{"num_key_value_heads": 6, "intermediate_size": 1536, "norm": "layernorm", "norm_eps": 1e-05, "attn_scale": 0.125, "init_std_qkv": 0.0354, "init_std_up": 0.0354, "init_out_by_depth": true, "learning_rate": 0.000738, "batch_tokens": 65536, "max_steps": 6240}
Each number is 128 + 24 x the weight over its row's rms, rounded and kept within 0 to 255. Layers, rows and columns count from 0. The size above them is the row's rms in percent of the matrix's.

# layer 4 MLP up, 1536x384, rms 0.0443, rows 1270-1318, columns 64-127
size [100  93 109 105  96 101  92 106 101 104  96  97  94 100 107  99  99 103  98  99  94  98 102  98  91 105 111  99 103  96 102 100 107  96  97  94  96  90 100 109  94 105  94  89  98 105  84  98 107]
[[182 143 169 148 142 130 107 116 156 146 145  96 152 178 106 159 146 144 156  95 104 122 166 100 136 145 112 142 120 118 182 162 154 126 120 102 135 145 118 122  62 109 123 155 107 128 135  97 111 128 156 160 108 143 110 192 115 120 116 129 132 150 132 113]
 [130 106 128 114 137  99  88 166 154 141 101 171 134 156 130  93 178 113 155 126 123 130 142  98 111 155 125 151 123 144 125 166  99 143 119 143 118 116 122 145 136  81 104 171 141 124 126 154 130 117  95 153 154 131 141  87 160  76 131 144 107 113 137 141]
 [139 107 123 122  99 149 162  97 125 111  93 162  91 133 120 123 117 101 134 117 117 163 129  64 147  63 162 152  98 169 120 116 144 120 142 122 131 112 153 140 149 148 169 104  98 153  97 115 118 113 166 131 126 130 119 122 135 135 144 126 162 129 131 147]
 [158 147 126 132 104 177 126 117 131  95 112 143 159 128  98 142 167 127 138 152  88 133 157 118 111 177 100 124 155 164 151 106 146 107 104 111 156 165 102 116  94 134 110 153 140 144 139 132 126 144 113 124 131  89 138 143 134  93 167 113  99 115 109 118]
 [155 117 123 147 107 131 101 122 111 110 153 114 148 147 133 178 172 161 159  99 146 112 124 137 145  92 120 152 107 110 115 116 128 147 122 116 148 116 120 103 140 127 132 159 109 139 143 112 135 126 149  99 162 145  61 114 103 115 169 154 127  98 177 112]
 [139 111 140 135 127 153 159 167  98  72 111 149 119 129 142 149 140 143 109 110 121 145  93 147 144 164 122 124  87 137 118 104 145  91 117 155 134 163 133 128 157  97 168 131 172 119  76 117 138  97 108 119 167 117 144 113 139 149 113 120 145 104 124  84]
 [119 140 134 131 135 140 136  85 149 113 122 149 123 158 131 110 110  93 126 109 150 150  97 128 129 114 137  88 135 188 107 113 150  98 128 148 120 132 141 183 116 124 148 121 175  92 161 139 110  72 102 127 101 130  97 121 124 124 144 122 144 103  67 160]
 [108 127 108 138 140 147 127 120 149 140 140  97 154 133 131 159 158 115 119 124 106 128  93 124 136 138 148 180 121 158  77 176 133 109 127 154 123 125 113 138 137 117 138 168 113 133 147 137 132 107 142 120 135 118 148 135 142 139 139 212 155 107  76 146]
 [117 162  99 131 136 129 104 178 146  99 100 132 130 170 115 159 109 112 112 126 124 102 135 158 138  86 163  97 118 153 126  98 119 142 100 134 134 128 160 121 123  90 165  90 148 132 116 108 112 123 120 137 117 126  94 141 179 156 123 189 165  98 124 124]
 [131 145  98 137 148 133 151  99 105  86 132 110 162 141 107 121 170 103 123 106 121 162 135 128 138 121 109  93 105 120 171 123 118 117 124 182 146 148  98 107 145 137 111 112 151 124 159 111 107 126 153 126 184 103 136  79 126 107 150 118 125 124 153 139]
 [124 136 141 149 121 163 153  60 104 166 114 167 100 104 120 125 142 163 125 134 125 141 136 145 143  75 129 116 129 158 167 134 105 130 144 110 113 151 127 133 131 108 136 142 164 145 118 187 137 158  94 136 130 140 112 111 113  75 101 154 103 134 143 116]
 [121 126  99 120 147 112 119 131 109 134 126 165 124 138 148 147 142  82  90  99 156 134 132 135 128 133 143 106 146 127 150 162 116 111  77 110 130 128 113 170 175 156 127 118 132  65 106 151 120 103 189 156 169 106 143 134 101 160 190 134 120  87 128  75]
 [122 142 112 151 116 151 129 126  83 105 166 139 154 114 116 121 154 161 135 112 126 138 127 130  90  77  98 150 163  81 118 112 162  83 119 155 112  95 135 138 116 120 103  67 141 140 138 150  97 115  88 102 141 128 126 108 107  57  95 106 130 132 126  99]
 [ 83 129 161 153 173 126 160 110 114 126 120 147  89 147 122 118 177  95 118 134 113 137 152 108 154 109 110 158 160 144  78 123 154  96 145 129 135 143 137 153  94 106 181 156 152 120 133 173  95 116 101 129 124 136 129 129 127 120 112 136  90 115 148 112]
 [ 93 133 123 157 123 100  99 114 118 162 154  94 124 111 116 148 118 104 152 106 132 129  94 131 115 113 130 115 151 144 154 102 147 139 159 111 124 126 121 135 132 133 169 117 158 148  74 159  85 110 125 112 138 124 125 112 150 137 127 132 168  98 149 120]
 [157 104 103 159 145 124 116 124 120 152 158 116 124 178  84 143 124 120 128  99 112 120 131 175 117  92 115 105 174 148 148 136 116 136  88 146 130 128 141 149 128 102 136 138 152 138 143 142 122 130  92 137 139 149  96 167 131  87 120 137 144 121  72 133]
 [173 130 147 100  98 120 123 161 118 139 135 131 122 146 162 158 153 132 200 139 145 157 145 146 124 131 109 132 132 122 161 152 110 129 100 144 131 141 102 165 119 159 115 121 112 111 154 143 146  93 114 148 161 121  98 142 123 129 167 150 139 149 142 121]
 [128 138 100 126  90 158  93 116 125 169 132 149 117 126 124 125 103 116  96  87 109 148 145 125 103 143 125 140 105 113  95 156 145 126 168 130 163  72 111 148 134 112  94 141 153  67 114 148 123 102 140 144 158 129 138 159 120 131 115 135 114 109  89 110]
 [174 168 130 102 151 112 154  91 103 126 119 153 140 107 150 100 169 148 121  97 117 143 173 125 163 165 179 111 135 147 142 137 106 109 175 124  94 138 154 144 144 134 122 120 125 136 114 135 119 145 119 153 131 153 124 149 125  92 126 125 119 182 122 115]
 [111 117  88 142 144 149 133 134 151  83 140  94 132 149 150 155 115  97 137  95  98 155 124 111 115 156  98 141 167 117 162 187 133 115 107 157 121 169 132 116 138 123 149 130 115 119  96 176  93  92 103 125 137 130 110 132 160 133 156 104 133  97 134  94]
 [154 146 128 153  86 128 147 124  70 110 137 151 182 130 100 153  89 145 124 158 111 128 135 152 117 117 152 149 148 156 136 146 177 143  87 102 112 132 166 153 151 143 139 139 131 153  95 136 143 113 166 104 148 143  89 156 123 120 154 162 149 139 121 126]
 [174 119 149 124  64 120 132 149 127 126 109 142 162 183  84 119 117 121 125 126 139 125 120 131 129 154 130 144 137 140 104 146 179 133 161 117 178 135 118 149 108 175 141 109 151 102 138 122 122  94 117 103 150 148 151 117 165 122 176 141 118 139 151 174]
 [150 114  94  97 152  90 147 130 105 123 111 134 112  96 130 146  92 114 108  97 115 117 127 145 111 101 139 113 144 146 167 162 105 117 130 130 119 117 117 137 141 133 143 131 155 152 109 135 103 130 151 164 143 141 150 162 136 186 133 110  79  99 110 114]
 [106 189 133 106 102 129 148  94 164 141 158 157 149 142 162 153 156 162 116 145 164 149  90 109 138 197 124 106 151 123 122 106 100 145 108 116 136 151 140 164 106 140 146 113 138 116 159 129 147 105  91 169 129 135 109 159 109 100 111 130 165  77 120 145]
 [149 142 143 152 117 130 131 157 122 135 119 119 100 130 129 140 147 119 131 104 112 146 126 101  95 107 117 164 119 118 120  98 103 117 159 128 130  97 121 130 122 136 109  98 111 160 110 160  95 115 125 159  96 151  67 138 134 179  96 179 184  84 141 108]
 [137 136 162 107  95 163  88 126 153 123 136 115 130  90 121 126 100  90 149  87 162 160 122 139 101 114 103 131 131 157 143 140 157 174 128 101 128 126 121 159  90 109 108 107 143 100 176 121  89 140 111  94 115 103  90  82 135 141 106  92 171 214 135 148]
 [165 177 109 109 123 138 119 111 166 117 151 138 104 146 142 146 131 149 119 105  91 153 118 153 164 129 144 145 126 127  96 147 145 113 113 102 129 142 102  96 156 141 159  77 146 144 157 131 110 125  87 138 135 142  77 126 132 174 169  84 151 105 135 123]
 [157 137 114 110  89 183 117 126 145 138 151 136 145 129 104 131 126 188 142  94 142 143 111 104 182 123 112 120 150 180 127 144 107 145 137 154 159 153 118 156 133 115 110 138 140 130 124 155 133 105 112 158 145 108 125  69 178 157 124 126 168 124 102 136]
 [167 134 153 142 133 133 121 127 176 134 144 150 112 129 121 102  92 138 159 100 166 116 122 137  99 121 117 128  98 102 133 150 133  78  98 152 104 188 135 109 122  57 158 160 157 123 132 120 113 113 158 125 127 127 125 126 125  81 108  96 159 128 167 120]
 [129 133  98 145 136 109 137 142 104  83 129 111 121 107 122 153 154 188 160 128 102 140 122 138 150 111  96  92 158 157 156 119 121 112 110 139 104 133  88 145 160 123 146 148 147  92 135 124 113 110 150 123 120  65 139 124 155 134 111 116 157  96  82  95]
 [139 124 149 127 107 172 136 134 120 127 187  92 136 128  82  97 120 122 128 118 143 111  95 128 145 155 118 140 165 159 123 194 154 154 149 158 144 163 146 135 130 140 136 145 153 100 106  84  71 143 139 121 169 130 118  85 127 140 130  96 145 113  85  87]
 [199 129 104 124  95 125 124 115 119 132 135 126 132 131 165 115 131 153 163  71 140 105  92 147 135 101 118 129 133 126 135 117 125 123 130  98 152 131 126 118 153 138 153  90 119 133 107 149 157  94 144 142 137 118 151 107 124 133 129 187 160 147 127  98]
 [157 152 122  75 157 165 134 129 132 134 165 100 163 127  90 158 112 114 127 126  93 109 136 152 105  75 160 142  99 120 143 130 164 141 138 139  97 137  97 123 142 159 151 121 115 120 111 122 128 133  98 107 115 159 113 148 120 111 107 149 125 128 163 149]
 [118 132 126  89  93 160 120 136  95 116 160 148 132 134 107 130 174 150 155 144 123 111 108 145 102 119 125 109  86 177 132 134 126 140 128 120  91 157 140 123 154  88 116 123 113 146 147 144 126  84 110 119 179 132 150 107 175 111 137 159 153 142  88 166]
 [138 111 132 146 140 128 165  85 121  84 121  89 151 200  86 137 132 174 113 147  59 129 133 149 114 115 154 110 128 145 101 129 172  90  96 131 145 124 137 100 142 117 157 123 172 111 117 109 105 105 102 100 139 129  97 154 117 171  98 152 141 111 104 141]
 [120 159  97 158 144 108 155 160  94 146  83 133 153  88 108 108 162 129 139  89 145 149 111 165 163  82 127 140 106 156 110 112 112 100 170 145 123 155  98 156  84 102 119  96 147 128 164 114 146 119 122 163 137 102 117 114 123 132 126 142 101 141  77  85]
 [142 162  94 149 164 143  94 135 142  98 110 142 110 167 103 157 139 151 119 152  88 137 140 152 151  94 142 131 195 170  87 125 110 101 185 124 107  97  96 140  73 157 159 130 136 113 155 121 139 111 107 175 128 110 108 117 150 151 147 171 166 134  99 141]
 [123 175  88 138 117 125 166 142 132 128 148 158  93 128 161 118 117 109  99 118 107 111 128 123 146 112 165  87 128 146 131 139 105 120 147 127 144 104 107 169 140 134 121  90  92 117 133  75 104  76 142 130 118 106 105 110 113 154 167 127 123 143 123 114]
 [105 114 138 117 105 133 103 162 174  76 135 154 119 145  77 159 132  86 151 112  72 200 153 121 130  99 138 118 133 151 128 151 162 117 163  98  60 151  84 109 129 103 114 148 138 116 124 119 107  82  99 133 104 163 108 146 121 144 145 218  98 142 114 136]
 [107 115 112 114 129 116 142 125 132 102 147 146 126 126 152 132 148 146 132 129 171 167 102 140  81 152 119 152 124 146 123 180 132 127 143 178 111 170 158 140 145 145 147 166 106 109 137 123 111 117 119 152 127  80 122  94 165 120 165 102  94 128 113 149]
 [181 124 139 146 127 117 123 154 109 156 112 144 149 130 125  90 133 134 148  89 131 155 134 152 174 133 111 117 133 145  92 105  88 115  88 104 120 130  80 125 187 115 112  87 180 102  93 122 124  88 139 139 150 144 102 103 137 138  97 123 154 139 161 133]
 [135 158 137 152  68 169  99 125  86 134 122 101 140 166 129 153 163 128  88 131 102 134  93 149  84 151  81 124 171 128 153  95 125 129 149 162 110 122 109 104 114 161 164 135 146 147 169 158 102 103 128 150 131 130 123 140 104 142 105 129 111 170 161 126]
 [129 119 110 157 158 156  80 111 116 144 119 127 115 112 153 129 157 126 131 111 101 137 101 127 146 122 127 109 121 117 129 104 113 139 127 107 126 141 163 162 174 127 134  86 153  65 119 128 105 129 143 126 136 142 163 155 114 174 147 148  82 126 148 119]
 [129 175  93 147 160 172 171 175 168  93 125 152  96 129 155 128 102 107  71 147 111 126 115 141 127 127 170 116 130 115  94 138 135  90 144 108 124 141 115 124 129 130 132 128 174 149 149 114 131 120 150  83 109 127  88 105 171 115 152 137 108 136 175 128]
 [102 144 136 161 118 147 131 133 126 149 149 130 119 127  95 157 119 133 107  99 148 130 121 106 151 150 131 167 128 147 130 139 152 162 107  89  86 113  98 110 162 126 165 102 106 104 153 135  96 102 107 161 131 120 126 117 129 141 110 104 124 120 108 106]
 [154 112 143  91  88 109 145 108 145  63 155 103 108 164 124 123 163 165 107 155 136 150 120 105 121 117  97 157 172 149 131 145 145  95 131 119 106 138 110 135 118 139 101 169 160 190 132 105 141  85 106 112 122 117  91  63 113 135 135 147 142 153 146 122]
 [112 126 161 176 104 130  74 124 144 147 149 174 141 135 120 120 132 138 142 145 118 104 169 119 122 116 160 117 112 105 177 114 132 164 128 157 151 133 157 130 121 104 166 114 158 126 134  81 139 124  97 125  84  79 166 152 133 154 129 166 145  91 146 111]
 [150 125  93 163 130 141 146 132 145 104 139 124 116 130  75 160 102 139 123  87  57 162  91  94 183 101 111 143 152 163 131 146 154  79 119 139 124 148 148 120 173 135 131 134 115 127  81 157 148 150  97 177 172 146 178  94 115 123 130 129 134 177  91  95]
 [112 144 109 119 149  88 123 105 171 144 101 125 135 111 138 156 134 138 141  89 167 128 122  97 119 142 169  90 150 124 149 117 155 110 109  97 151  91 134 148 122 154 136 100 168 127 105 152 105 109 148  99 148 128 157 114 145  96 105 121 180 123  87 140]]